{"d_model": 448, "norm_place": "pre", "norm_eps": 1e-05, "qk_norm": false, "attn_scale": 0.125, "bias": "none", "init": "normal", "lr": 0.00228, "beta1": 0.95, "weight_decay": 0.15, "lr_head": 0.00591, "warmup_steps": 200, "dataset": "wikipedia_en"}
Each number is 128 + 32 x the weight over its row's rms, rounded and kept within 0 to 255. Layers, rows and columns count from 0. The size above them is the row's rms in percent of the matrix's.

# layer 4 MLP up, 896x448, rms 0.0681, rows 73-103, columns 224-335
size [ 98  98 104 101 101 103  86 105  97 101 103  99  94 107  96  98 104  97  91 107 110 106  88 102  93  99  99  97  93 100 102]
[[182 177 127  97 100 103  96 116 114 112 111  83  89 157 132 171 116 171 167 186 117 108 138 140 127 138 118 111 184 102 178  69 148 148 126 134 132 149 136 143  88  90 117 119 216 119 155 152 116  80 163 140 134 113 136 152 103  64 135 122 126 115 118 167 160 153 126 165 122 158 115 112 142 103 168 117 129 155 191  89 133 169  84 159 105 193  97 155 158  99 110 149 124  49 188 146 136 141 130 162  90 132  87 199 136 144 135  74 138 135 159  73]
 [108 172  93 115 190 189  84 117  84 149 126 148 120  79 119 115 153 117 190 161 110 127 128 141 125 116 134 159 137  82  87  64 168 128 147  48  75  96 129  86 110 118 127 143 175 129  74 158 130  66 167 122 175 169 120  57 156 141 178 108 147 155 199  90  80  96 169 163 118 152 115 119  97 109 123  90 114 124 188 103 142 166 105 107 135 146 121 182  97  76 129 154 168 156 110 156 131  95 118  85 129  63 122 108 135 107 115  71  90 138 183 151]
 [120 116 176  65 121 153 115  70  98 127  86 162 141 138 105 102 100  83  59  86 109 120 126 134 112 158  62 108  68 116 102  58 120  64  88 109  96  93 144 169 110 115 152 165 147 161 103 148 134  93  99 175 133 160  75 124 100 149  82  66 139 127  99 192 142 175 122 160 180 120  84 177 106 155 140  93 124 134 145 111 122 133 105 131 153 123 154  60 121  92 101  49 120 136 148 132  94 108 105  59 129  93 130 123 140 123 116 129 156 133  91 102]
 [120 148  98 174 201 156 125 113  81 104 113 211 135  70 184 133 112 109 119  75  40 138 170  79 101  90  90 138  79 136 102 158 123 103 153 147 143 171 167 176  83 159 156 169 176 127 141 126  96 168 149 132 160 131  89  68 173  92 140 163 138 124 183  77 128 104 107 125 108 103 104 197 131  93 114 131 134 104 161 148  83 203 118 109 120  84 114 164 132  68 162 181 122 120 146 189  87 148  83 167 147 139 140  71 115 123 147 149 185  82 112  54]
 [103 110 102  92 113 127 174  92 120 151  59 160 117 131 118 139 109 122 128 166  55 123 143 173 139 150 143 143 138 130 181 113 171 167 128 140  99 164 179  83 156 156 155 116 158 177 132 139  66 117 134 172 130  95 142 140  90 104  88  65 141 168 122 160 131 159 129 109 151  97 213 127 183 115 105 128 165 176  90 174 146 140 145  93 167 141 133 123 136 174 152  71  82 119 100 161  85  65 127 122 149  86 119  87 126 157 121 166 127  81 122 133]
 [107 105 123 136 115 115 158 140 165 139 127 108 104  72 104 121 140 134 131 168 165  95 155 177 107  79 103 129 157  88 131 111 127 102 179 144 145 117 167 156 134 167 131 102  69 176 110 133 113 125  70  67 145 125  74 122 121 143 121  75 165 120  82 175 155 100 109 148 156 122 177 107 133 167  96  91 146 164 160 123 150 140 121 101 223  90 151 154 197 118  78 127 149 111  99  99 143  76 128 131  95  89 138  85 159  97  48 127 155 118 128 163]
 [158 150 125  96 131 146  97 130 101 103 157  65 115 179 101 176 131 113 124 201 118 114 152 139  94 123 102 172 114 102  93 198 142 149 114 145 151 152 154 123 141  73  86 154 196 158  62 149 160  71 119 112 145 173 116 116 130  82 161  81 130 155 163 114 145  59 105 127 141 144 153 144 100 131 119 176 105 145  73 144 116 134 129 213 123 124 122 117 218 112 174 130  80 110 121 153 137 122 115 109  87 127 179 129  98  83  95  70  97 170 145 147]
 [168  96 171  92 200 158 119 125 133  86 115 128 110 136 160 117 130 120 123  88 133 161 109 173 123 157 129 168 115 154 102 103 117 116 158 131  73 125 105 135 122 118 148 100  94 117 145 100 158 154 180 129 162 111 125 185 116  89  69 135 106 109 111  92 138 136  97 118 173 111 123 123 100  57 123 126 163 145 171 128 117 194 101 126 162 145 152 163 142  48  90 113 118  89 161 135 152 120 119 220 102  92 122 141 170 201 153 119 131 144 106 126]
 [187 143  93  78 126  81 120 127 146 135 157 160  81 157 157 145 165 143 186 131 122 130 126 199 141 147 108  99 111 135 161 107 120  92 188 101 154  98 122 138  45 158 136  85 156 169 107 131  86 111 122 172 135 141 125 128 127  96 168  86 130 140  99 129 150 128 178 133 141 168 119 146 112 136 127 139 164 141  79 156 121 101 166  86 120  98 160 117  64 187  65 107 141 151 185  97  67 101 117  92 108 120 104 108 116 124 147 129  58 153 153 174]
 [104 110 185 118 140 132 159 108 165  73 180 103 150 153 179 120 109  90 171 119 128 146 135 113 162 103 167 125  82  97 107 122 122  79 102  98 124 107 114  91 173 115 156 154 136 149 133 112 129 111 150  77 167  89 114 143 145 107 107  66  89 141 119 194  69 128  91  49 117 141  61 147 115 114 112 120  79 166 143 167 138 116 122 128  95 168 152 111 106 168 175 156 133 178 102 183 195 156 118 118  99  94 163  84 157 115 102 133  84 140 103 119]
 [126 112 141 178  91 138 133 102 119 123 112 115 168 145 151 188 105 130  70 107 170 156 106 153 154 153 100 133  82 166 133 123 124  80 138  93 109 140 101 113 117 203 152  87 157 163 148 187 191 194 198 117 134 132 136 145 122 131 153 147 171 148 105  94 158 153 120  80  96  54  48 143  58 150  95 134 163 169  98  94 113 144 117  74 123 165 113 148  95 109 129 163 141 125 176 152 125 104 144  85 130  92 142 161 203 117 119 129 113 118  77 168]
 [118 158 171 141 101 118 130 139  99 134 151 136 130  93 147 112 177 139 149  67 154 189 125 131 160 140 218  99  86 111 130 200 102 137 137  75  92 122 156 161 169  77 140 184 175  97 117 115  80 125 147 140 146 113 133  29 136 187 156  93  91 117 118 119 139 127  74 104 193 167 113 130  71 155  89 196 153  72 190 132 106 176 116 167 101  89 118 143 174 122 141  79 170 142 104  92 150  98 147 169 154 121  59 119 173 145 116  92 101 109 122 152]
 [141 144 106 155 113 153  93 131 125  99 138 133  62 136 163 121 144 146 144  90  76 136 109 129 155 137 118 127 146 166 179 162 120 120 139 132 124 195 134 145  98 128 132  83 160 151 110  94 141 114 122 124 143 184 124  92 155 130  75 133 114  83  81  82 121 190  98 103 114 105  84 131  93 160 131  69 110 164 171 124 124  84 238 108 130 176 160 110 120 126  90 186 171 147 182 115 188  90 148 154 138 114 150 148 107 107 176 139  84 123 156  75]
 [ 71  46  72 163  72 130  99 125 137 107 144 103 145 127 151 122 136 147 155 173 139 132 128 148 154  87  88 150 120 121 143 158 102 151 118 148  94 151 110 129 166 113 108  40 165 137 177 135 105 108 150  98 128 117 120 139 156 125 123 111 150  79 128 175 153 121 146 164 136 137 154 115 134 110 114 171 135 127 145 107 159  89 196 118 169 147 155  86 182  95 148 161 185 113  74 163  88  95 144  79 130 113 144 136 135 149 143 124 165 106 150 129]
 [146  87  99 115 123 126  68 155 189 104 181 116 114 133 108 138 117 137 127  99  57  79 100 140 109 111 131  76  79  99 171 108 122 145 156 167 114 125 124 144 157  72 123 129  87 143  91 166 188 166  71  96 111  74 126 102 154  79  99  60 169 153 123 106 162 138 127 120 171 103 177 142 100 119 126 142 142  49 104 113 125 142 149  72 148 122 136 105 104 107 123 106 128 126  94 189 180 151 164 135 126 109 149 129  99 171 130 101 106 185 115 134]
 [118 136 106 153 138 127 128  82 122 108 113 107 166  86 163  97 117  47 126 143 144  67 144 151  60 124  87  79  85 109 108 152 174 157 117 116 116 138  86  83 139 178 151 138 108 136 156  93 155 112 162 153 127 150  96  78 122 170 128 112 137 118 166 138 149 120  98 107  92 122 144 142 166 168  81 101 112 145 167 109 106 119 131 126 150 139  81 170 103 163  68 136 169  78 120 107 146 150  91 147 175 144 156 142 134 120 167  86 104  93  75 156]
 [140 185  93 167 111 106 149 115  54 131  73 150  96 147 114 136 209 121 155 163  83 176  96 100 106  97 149  98 136 137 108 130 169 150 188 100  65 116 102  91 114 111 133 117 156 152 107 177  84 111 124 149 107  89 160 156 100 149 134 120 119 187 175 134 165 158 115 101 172 119 138  91 132 116 100 174 181  97 160 150 157 127 100 153 137  76 139 108 140 147 125 197  85  74 116 176 156 138 126  84 118 136 147 138 181 118  63 129 140 132 147 134]
 [ 91  87  67 159 134 128  99 122 144 151 184 107 111 133 180 149 153 123 154 101 106 117 112 120 121 200 141 178 149 140  94 131 146 155 156 154 160 133 152 114  97 204 149 107 179  94 193 110 112 120 121  53 128 163 106 124 114 150 137 160 155 190  68  96 148 107 120 163 163 116 121 157 123 159 124 142 115  93 131 117 124 106 152 169 130 112 101 178 206 150 122 129 143 115 109  99 115 145  71 138 120  88 166 162 162 143  85 158 117  95 130  85]
 [112  98 143 152 126 168 124 132 169 128 125 137  84 123 142 113 138 168 145 109  78 113 195  22 128 122 165  44 165 128 131 127 137  76 116 141 122 148 133  86 129 144 197 138 132 103 158 165 144 125 159  97 130 122  98 167 153 123 124 102 132  84 118 114 173 185 181  87 169 126 179  72 144 129 102 144 113 153 149 130 129 153  85 138 160 134 101 104  62 162 125  62 127 148 168  99 122 167 145  71 160 129 121 102 144 116 225 146 115 144 159 102]
 [153 160  88 121 157 136  83 136 133 156 117  84 168 104 100 158 114 153  95  77 154  92 107 160 148 116 149 149 110 117 169 194 142 174 113 170 155 138 144 145  92 164 163 111 201 122 138  89 143  97 104 128 134 161 111 113  80 160 110  85 114 128 153 164  91 118 145 176 132  72 114 145 118 147 102 111 132 174 155 162 137 140 132 124  93 104  88 109 141 142 157 125 131 105 150 103 137 153 100 112 130 175 125 108 114 131  89 156 154  99 115 114]
 [123  78 191 117  92 147 130 117 116 170 139 126 104 102 128  62  98 164 141 162 140 148 112 138 123 131 140 106 128 178 150  77  75 102 160 110 114 111  96 106 153 128 134 143 117 157 118 125 107 137 142  92 138 157 103 187 153 123  93 112 129  87  56 106  85  92 141 150 155 139  93 160 169 145 146 147 153 109 117 160  61 135 151 171  89 149 191 104 140 110 181 144 151 194 114 148 147 114 127 104 129 126 125 115 146 153 143 197 161 115  87  56]
 [149 121 163 160 173  67 150 146  96 147 110  90 165 196 135 121 121 165 121  93 172 123 123 139 139 109 100 105 186 104 168 133 151 163 187 152 140 119 158 120 141 136 157 111 128 143 126  95 154 146 115 151 135  92  83 107 154 100 159 144 192 109 110 121 161  59 114 133 132 108 141 118 154 181 144 184 166 169 111 129 123 175 153  96  85 134 162  99 117  46 136 115 127 134 153 161 112 121  94 154 133 212 131 162 101 102 168 133 159  97  79 114]
 [121 116 173 115 143 126 116  80 100 137 158 139 142 155 165 111 140 126 149 126 137  96 112 172 133 154 173  94 133 139 125  75 133 118 122 179 142 134  76 169  41 107 103 207 131 181 125 109  77 148 107 132 159 119 167 157 105 101 118 126 105 118 180 122 136 145 134  98 156 154  60 142 124  94  84 149 146 102  94  83 126 129 138 140 175 121 153 111 122 190 119 166 170 140 178 117 117 125 144 107 124 128 105 103 103 105 134 136 155 122 154 197]
 [ 98  98 110 102 129 133 187  87  62 128  89  79  72 126 166 165 125 155 168 124 129 101 101 188  74 119  98 143  95  99 126  94 148 104 130 124 158  94 170 103 160 160 133 135 147 157  91 135 105 125 131 125 128 132 120 145 182 101 115  85 174 100 125 141 143  91  82 135 128 143  97 131  96 140 137 129 193 102 152 167 102 143 156 152 234 126 116 173 153 119 105 182  61  93 186 162  52  54 155 199 145 140  80 155 146 107 104 156 125 131 113 128]
 [160 144 179 155  58 135 143 176 200 126 164  51 123 171 114 109 124 103  57 148 188 102  68 170 194 110 136  89 144 132 160 176 110  69 142 166 166 200 135 112 124  88 153 211 148  90 133 141  65 118 136  76 178 113 134  89 123 113 144 168 112 119 187 127 150 125  91 102  97 111 120  89 164  75 160 161 149 168 146 159 161 181 191 118 163  68 204 151 162 116 140 165 123 129 153 139 135 133 122 138 172 129 148 135 176 101 109 129  91  87 117  86]
 [211 127 104  80 164 122 151  83  78  69 190 107 161 131 141  88 129 117 154  80  97 110 106 153 123 122  91 153 165  87 125 129 131  97 171 130  68  90  94  97 108 152 114 122 100 105  98 145 161 167 135  94 115  93  81 124 166 154 128 134 115  88 138 108  90  66 137 177  92 127 149 146  87  84 135 152  68  80 133 155 159 114 134 146  90 118 122 109  92 159 158  87 132  79 144 107 160 112 171 223  99 112 114 107 168 136 119 101 109 145 151 178]
 [167 135 166 122 173 109 168 137  86  78 123  93 101 130  91 149 146  83 161 167 122 216 126 114 163 102 129 140 114 137 118 161 157 134 119 157 113  99  76 128 116 183 156 140 130  69 134  92 147  78  95 123  98  71 149 202 103  59 106 191  85 171 148 111 102 150 108 135 119 141 148 100  88 104 114 113 105  46 145  92 161  98 129  98 143 148 133 122 144 181 112 104 136  73 141 120 172 153 107 185  74 159 125 117 144  92 112 155 137 113 138  83]
 [111 173 139 149  87 169 128 164 162 148 132 125 168 118 211 106 185 105 108 117 132  53 137 110 147 202 123 153 179 184 134 161 118 140 192 123 179 151 123  80 144 141 184 109 136  94 111  83 132  93 136 181 114 146 131 142 106 110 132 139 116 172 102 196 175 156 125 255 147 120 115 102 111 118 144  72 163 175 129 107 108 141 142 157 114 144  89 104 164 115 119 122 117  96 155 153  94 140 178 156 139 104  78 112 137 132  81 119  86 110  62 111]
 [165  93 104 165  56 146 102 155  94 102 122 107  93  70 115 180 149 143 107 146 100 104  83 140 143 138 221 166 137 155  93 122  60 116  82 185  71 130 138 101 130 143  99 143  98 216 171 104 122 117 105 131  71 167 135 108  49 144 179 134 107 115 130 100 159 153 146 118 165 143 115 135 145 156 149 180 141  88 141 152  79 152 123 159 155 109 148 113 158 130 147 188 125  84 117 126 150 118 125 193 118 141  78  96 154 119 155 193 121 121 107 122]
 [ 98 152 116  97 155 128 164 140 150 179 172 136  87 102 149 131 141 177 131 205 165  99 123 139 132 147  89 115 119 135 177 133 148 119 142 154 109  96 161 148 103 160 150 150 154  95 115 139 131 139 154 140 114 156 148  69  77 118 108 125 138 136 155 130 123 124  85 139 115 120 154  90 139 198 127 114 156 120 170 164  77 170 148 117 137 128 178 149  87 169 144 149 109  89 144 115  64 126 111 149 160 110 154 122  92  91 161  78  88 118 126 156]
 [150  92 137 156  97 127  93 102 168 135 121 175 159 147 120 179 114 136 158 137 155  91 160 179 104 150 144 161  93  86 117 102 159 197  14 180  81 136 117 106 135 139 160 131 124 146 102 156 185 141  91 170 145  85  94  46 118 117 106  85 162 131 160 150  95 168 129 142 121  98 150 130 111 167 115 113  89 109 100  61 128 126  73  75 125 131  91 127 125 132 123 132 103 128 184 145 150  75  92  79 137 122 129 149 130 130  95 131 114 137 104 135]]
# layer 4 MLP down (transposed), 896x448, rms 0.0514, rows 73-103, columns 224-335
size [106  98 103  96 103  96  88  99  91 103 104 101 102 104  90  91 106  95  94 116 100 112  94 105 111 113 101  99  99  98  98]
[[117 148 144 145 149  96 152  55 124 139 157 100 128  72 152  87 185 108 179  92 116 103 144 114 116 195 116 121 131 204 137 164 121 126 144  99 145 112  96 156 145  76 177 101 110 153 139 174 161  98 149 118 149 143 137  91 112 146  55 116  96 112 140 112 171 142 158 161 112 128 198 117 120 141 153 118 115 105 117 131  92  79 112  96 193 100 104  92 120 172 134  60 127 130 144 161 111  82 151 180 177 119  95 116 148  94  91  83 107 135  82 127]
 [139  65 102 106  94  79 122 141 172 120 131 114 110 168 139 148 112 183 116 130 137 122  74 167 148 148 143  95  95 134 122 144 143 112 181 228 139 127 138  98 122 134 104 140 135 140 126  90  77 108  85 110 113 106 115 201 105 124 116 104  73 189 131 170 158 156 127 108 160 100  84 113 173 158 129 182 181 171 126 190 136  70 123  91 130 135 107 161 109 131 126  91  60 119 135 104 110 145 123  98 131 142  61 189 135 145 174 127 127 153 127 153]
 [148 141 133 124 117 103 115 108 138 157 143 166 117 157 147 144 100 129 140  93  96 144 130 139 126 144 125  87 152 183 145 184 175 107 114 124 181 163 158 125 153 132 111  92  87  99 108  56 149 131 129 141 101 126 151 123 123 130 180 119 126 111 120  99 121 158 183 168 103  90 155 163 131 105 146 110 104 146 121 112  98 122  97  73 177 117 158 153 122  93 143 105 145 158 146 107  97 166 116 123 144 174 120  91 121  78 145 111 163 129 207 121]
 [185 116 109 143  60 115  63 132 129 113 154  63 124 146 155 164  89 129 110  82 125 182 177 217  95 166 101 113 166 133 162 145 103 110  97  84 167 130 118 110 105  85 161 120 102  97  65 129 113 161  90 128  96 141 133 126 103  99 158  80 138 111  98 136 176 105 123 109  31 157 171 133 139 138 155 112 153 133 154  90 144  38 184 119 138 119 113 154 135 153 102 128 131 175 122 139 146 119 144 110 124 108 127 124 110  58 109  94 127 132 180 145]
 [158  69 120 109 100 156 174 116 139 137  94 164 174 145 107 124 139 129  92 123 128 142  98 124 179 116  95 129 208 132 119  88 153 120  84 114 103 130 235 118 112 123  79 167 113 148 120 130 124 122 135 104 109 106 140 164 103 134 121  91 136 151 178 124 130 160 121 157 168 134 140 114 163 174 112 159 164 127 157  97 176 146  94  90 155 158 139 117  66 132 148 156 127 126 109 171 145 125 111 103 168 153  83 205 170 171  91 111 129 162 147 171]
 [125  99 156 126  94 132  29 118 122 140  77 149 126 110 191  86 128 186  92 163 160 102 109  91 118 143 155 157 114 107  83 142  64 146 155 117 121 126 118 108 129  86 118 154 156  96 122  95 130 174 182 125 138 118 127  96 114 169 166 149 126 189 138 131 137 138 191 129 155  96  92 159 125 134 136 184 129 128  87  88 111  55 164 129 104 162 162 133  86 157  80 136 137 123  97 114  52  94 180 121 132 107 116  77 154 153 121 111 130 168 186  97]
 [124 133 119 184 117 119 130 105 236 134  72 179 163 100 167  76 133 130 131  88  89 133 119 104 159 141 202 186 118 156 157 118 148  97 125  84 157 118 138 134 120 163 164 127 102 125  97 122 100 192 178 128 122 168 176 145 144 179  98 156 125  97  91 129 140 199 135 133 102  71  72  35 114 160 145  64 104 159 145 124 146 128 147  70 124 159  74  94 109 171 109 103 186 140 130 148 158  88  97 128  76 130  60 129 153 198 174 193 177 129  76 175]
 [209 112 191 133 117 109 158  83 133 139 146 137 140 120 129  75  82 135  77 102 176 176 136 135 135 155  86  83 147 125 108 128 132 109 140 111 125 159 161 155 137 135 113 111 124 168 121 131 131  73  72 133  42 114 212 150 138 198 118  49 105  94 129 148 144 112 193 165  88 140 154  83 100  91 152 142  65 171 138  64 123 141 129 106 114 131 137  97 144 120 161 112 150 127 110 210 135  84 139 108 103 115 104 104 191 107 141 129  95 127 104 108]
 [128 119 143 164 122 122 113 140 145 161  85 101 103 102  78 134 107 157 130 205  95 142 129  88  98  94 126 198 140 171  86 108 147 119 135 134 136 126 168 118 120  97  41 133 165  91 134 109 160 148  65 115 124  86 107 120 156 151 111 181 151 125 119 179 149 156 116 164 107 119 155  96 153 121 134 146 109 105 122  94 120 113 101 127  63  98 134  93 170 115 217 118  89  40 111 182 191 182  72 187 103 107 101 125  98 144 114 104 242  50 129  79]
 [ 63 166  91  80 119 101 155 149 130 108  82 152 130 119 126 194 147  65 169 164 137 138 132  85  74 131 146 163 130 140 164 128  56  73  98 179 168 170 134 184 134 141 153 122 126 146 156 159  99  73 107  94 106 167 144 156 128 159  44 122  75 118 138 121 143 122 106 163 167  79  56 128 183 161 170 138  88 125 123  89  74  36  81 148 122  92 185 128 152 150 160  99  75  89 116 129 151 122  88  79 120 160 154 161 125 149 135 125 114  85 171  64]
 [120 127 154  95  85 107 110 113  79 146 135  53 106 113 161 100 117  99 130 116 145 129 146 135 102 170 124 106 118 216 144  95 105 164 157  97 153  82 177 169 127 147 100  58 178  86  92 135  99 118 157 139  94 132 160 122  88  73 155  79 167 159 143  82 134 148 145 151  96 177 167  90 151 123 104 118 102  95 121 139 111 135 113 128 161 109 199 121 166 173 139 227 186 136 160 129 161 122 118 160 120 105 110 154 117 131  58  74 144  71 165 128]
 [121  85 140 156 148 128 142 153 147  77 121  86 128 110 137  43  50 127 168  67 135 131  92 141 136 166 151 149 138  89 153  81  90 135 111  91  57  95  98 107 174 182 158  81 115 124 164  91 151 144 136 119 123 116  98 173 181  96 170 137 158  96 121  93 142 140 163 153 147 122 135 111 169  87 146 108  96 124  83  94  79 104 112 168 147 105 194 157  68 121 100 195 173 104 151 129  69 108 159 100 171 152 174  77 131 114  99  99 161 139 170 158]
 [ 97  82 178 108 148 141 235 107 146 108 120 130 113  79 210  95  54 106 155 114 150 103  92 107 158 130 120 121 164 135 161 119  73 130 154 139  67 146 144  73 132 147  97 131  86 118 131  94  93 146  89 119 118 150 174 120 102 157  73 102 102  89 168  65 152  92 118 138  79 100 138 151 125 153 147 144 107 141 107 136 111  72 138 108  99 155  71 142 134 209 162 141 108  76 136 175 146 124 110  75 126 139 144  89 151 144 115 131  89 114  99 139]
 [138  70  81 123 126 186 105 139 135 105 114 110 112  76  94 149 108 165 149  96 161 125 163 174 166  69 123 111  96 109 122 141 120 141  90 139 145 160 143 151  94  98 139 107 113  76 171 124 172 157 148 173  96 104 130 126 134 116  87 163 133 125 183 102 157  93 146 105 103 133 150  83 133 133 121 183 157 140 117 186 173 151 108 104 163 135 182 132 126 105 181 113 155  24 143 100  80 104  87 144 143 155 146 140 191 113 197 121 103 126 146 121]
 [112 166  88 173 111  97 187 151  71 175 106 119 120 142 164 109 191 135 185  97 147 172 107 139 116 146  74 158 154 176 136 122 114  96 159 140  99 121 144 103 124 158  89 162 155 146 129  95 148 139 208 112 134 141 135 124  91 127 123 109  69 107 125 133 117 163 154 131  95 137 104 144 112 150  99  86 100 175  59 128 157 118  75 142 176 150 164 152  51 151 102 131 131 119 137 143  40 137 112  98 124 135  67 119  79  88 169 132 149  99 153 111]
 [110 160  95 136 152 130 138 105 158 126 169 155 155  74 109 113 133 184  59 108 110 102 151 116 174 160 135  83  97 123 177  53 128 117 115 142 136 140 170 145  73 130 154 123 142 107  93  96 153 157 113 102 117 107 190 177 166 114 155 108  94 129 153 121 112 159 181 110 125 124  53 144 145 137 141 124  79 138  96 123 176 127  88  77  80 148  89  86 159 107 110 100 138 135 144 164  97 124 108 125 209 126 135  73 147 117 120 105 115 132 141 102]
 [120 136  87 135 104 144 174 148  99 109  91 134 182 151 123  89  77  70 180 168 135 146 152 156 109 128 142  86 140 110 147 157  93 121 158 173 144 120 171 120  86 144  80  92  80 131 109 184 108 136  83 142 120 116 121 119 106 106 116  86 112 157 108 124 136 130  86  62 147 127 131 148 117  96 131 143 117 172 147  59 142 127 146 119 139  96 156 101  88 104 102 121 104 125 109 138 134 106 129 129 167 153 124  90  67 131 164 101 143 101 127 105]
 [ 67 128 203  97 135  77 145 141 118 100  76 131 149 106  86 138 104 128 122 149 160  69 110 126 145 103 123  37 156  99 128 125 121 135  98 169 140 130 117 166 159  71 170 131  99 124 138 160 155 158 113 175  92 140 162 137 126  96 112  94  91 117 145 121  99 115 154  21 116 135 155  72 110  88 155 126 138 155 130 135  99 132 125 198 133 138 118  57  96 136 114 127  92 107 142 148 144 112 176 117 125 130  83 121  83 106 158 115 104  98 160 142]
 [104 108 103 120 131 128 135 135 113 164 169 179 127 137 182 128 140 142 147 174 119  74  94 125 148 139 130 112  81 113 135  89 111 177 154 169 142 105 200 160 101 158 107 104 147 162 100 115 116 147 161 100 120 148 108 128 111 107 129 150 109 160 180 148 143  97 128 110  87 119  83 172  71 108 144 174 152 102  99 124 148 176  65 145  81  83 103 159 146 140 125  56  82  88 126 132 176  97  48 154 192 153 132 120 134 108  86 129 152 148 121 172]
 [ 89  84  77  83  91  64 104 148 129 175 131 115 119 102 149 144 218 154  71  87 125 243  88 126  67 124 105  98 110  71 119 106 135 123 152  95 114 113 107 100 146  46  95 128 139 119 183 122 172 133 169 150  96 128 203 121  74 117 141 112 187  57 157 106 125 124 184 113 165 132 111 102 176 159  90  88 149  39 169 187 164 133 128 105 171 160 121 176 139  81  75 106 174  86 121 106 197 132 175 131 120  96 117 168 154 148 175 104 132 151 120 180]
 [168 112  97 202 106 119  93 139 139 144 137  94 103 114  71  66 112 103 123 103 176 182  96 142 128 106 131  77 101  56 102  79 111  69 112 116  80 136  84  94 213  91 108 141 133 168 143 138 206 106  80 161  85 103 126 109 124  84 129  69 133 126 146 145 140 178  85  95 160 161  96 176 103 139  96 110 110 102  62 148 130 125 110 146 142  85 171 166 164 163  77 107 150 130  56  95 108 207 132 152  94 116  80 125 150 168 170 139 162 135 117  84]
 [151  97 133 133 141 128 118 158 130 122 105 136 201 153 123 109 142 152 100 150 155 142 115 119 151  86  93 123 135 120 131 107  82 183 126  73  96 128 179 122 171 134 160 140 145 164 138 110 153 135  80  97 118 142 105 125  86 164 135 105 102 117 204 123 124 109  87 170 163 159 106 142  94 152 134 160 145 118 131 116 177 143 130  97  70 160 124 141 208  90 114  85 113 143 115  85 200 161 141 139 153 132 146 126 157 149 124 126 119 161 117 105]
 [143 117  48 166 138 132  87 175 141 136  76  90 168 132  89  79 160 125 103 155 146 158 125 117 133 105  97 155  96 120 110  99 148 123 100  84 142  99 190 108 166 119 150  86 161 102 137 115 152 141 142 108 135 125 142 107 108 120 132 126 159 192 118 108 100 153 134 138 179 156 165 122  84 117 105 129 140 101 196 149 115 148 118 183  46  46 127 174 102  98 157 119  54 133 105 146 113 120  69 129  94 110  78  72 146  79  84  99 146 162 127 102]
 [ 94  92 125 136 123 114 149 192 197  85 149 159 135 146  78 104 142 149 124 118 127 110 120 101 194 129 129  89  96 139 100 139 120  81 154  82  83 203  94 126  86  99  91 119 128 121 118  69 106 135 151 185 103 147 125 104 104 131 100 106 169 129 149  98  33 131 105  95 163  70  93 142 100 121 154  96  68  84  82 197 123 112 147 101  86 153 122  83  88 161 156 134 146 103 148 137 161 168  68 113 134 158  87  72 130 153 177  90 143  99 160 112]
 [137 105  91  78 131 173 118 150 114 139 107 107 172 152 153 198  57 121 131 147 141 126 105 122  79 134 135 136 152 161 121 112 118 149 143 144  92 106 118 153 150 132 111  90  97 106 119 141 118 121 203 171 112 155 113 125 114 147 136 112 149 145 156  73 150 120 106 123 186  84 148 126  93 149 141 102 101  73  98 124  72 195 142 124  99 201 120 127  84 139 114 141 106 131  87 180 126  98 137 201  86 129 122 149  68 164 127 141 203 132 113 147]
 [114 120  91 122 152 129 127  94  95 111 103  75 157 151 100  61 160  89 139 120 127  74 119 139 128 117  47  80 125 122  97  72 138 126 112 145  76 172 103 106 129 151 142 139 131 179 166 145 195  96 126 121 123 151  94 169 110 157 140 115 160 159 106 122 136 139 153 152 110 109 143 159 124 146 161  89 131  93 107 145 167 116 110 127 147 153 160 105 194 191  89  62 118 158 158 173 158 131  93 150 102 130 113 130  98 169 128 122 146 131 114 147]
 [102 137 117 121 186 132 117 156 136 112 124 142 108 143 156 159 129  95 140 116  94 133 114 139  93 152 134 127  66  98 160 117  99 132  78 101 141 198  94 129 141 121 149 157 140 183 163  89 128 127 130 113 112 189 121 133 116 164  97 128 108 143 110 132  81 122 156 125 130 100  94 149 154 142 102 128  76 158  46 162 163 140  84 129 135  95  82 188 130 156 110 135  69 133 119 105  81 116 128  91 131 179 153 118 151 108 121 211  62  77 119 155]
 [141  59 122 122 134  50  87 130 162  78 103 127 118 121  74 133 116 170 158 128 138 202 116 178 131  54 143  85 115 133 149 109 126 129  91  94  58 116 116 107 109  96 101 158  94 145 157 175 116 152 145 132 117  87 144 144 132 141 117  85 129 130 140 112  98 103  78  75 128 114 147 138 146 174 158 179 143  50 127 175 136  69 140  86 165 117 153 161 113 115 155 124 147 137 116 152 106  87 115  62 129 143 165  79 131 108 145 115 197 179 116 106]
 [112 111  31 113 117  75 120 134 133  87 153 109 100 143 118 137 142 161 100 148  42  66 116 144 161  89 173 114 125  95 100 119  98 161 185 144  94 102 159 138 105 122 115  69  95 174 126 134 117 103 133 153 105  80 172 170  52 157 146 126  87 124 110 145 145 103 112  76 144 130 120  82  51 145 152 162  80 160 142 161  94  89 148 139 113 116 138 173  84 159 127 136 152 177 124 112 110  95  94  98  73 186 175 125 140  96 123 188 146 140 133 169]
 [154  94 174  72  83 171 114 126 124 110  91  94 166 132  90 115 117 142 149  42 121 103 142 149 142 122 210  94 128 179  76 138 142 124 109 129  74 127  99 150 122  61 108 132  83 180 128 114 150 114 101 100 166 156 131 131 118 108 104 149 152 116 115 140 132  89 161 149 163 110 119 137 138 114 103 170  83 153 124  86 100 127  84 139 127  98  76  84 189 115  82 133 155 136 130 147 179 125 170 108  88  87 126 139 175 153 134 182 198 157 101 105]
 [145 142 152 172 115 153 109  75 153 159 142 167 138 160  87 174 103 106  79 146  80  68 186 136 133 154 134 153 120 146 145 133  80 150 102  92 112 103 113 147 146 148 177 100 184 124  49 114 131  77 148 119 118 162 131 194  59 205 107 138 127 180 122 137 105 135 104 115 123 166 159 153 130 212 114 137 113 142  97  79 136 156 150 119  95 127  95  80 183 175  87 148  89 134 131 100 162 176 166  96 121 133 159 127 118 123 163 145 130 145  77 134]]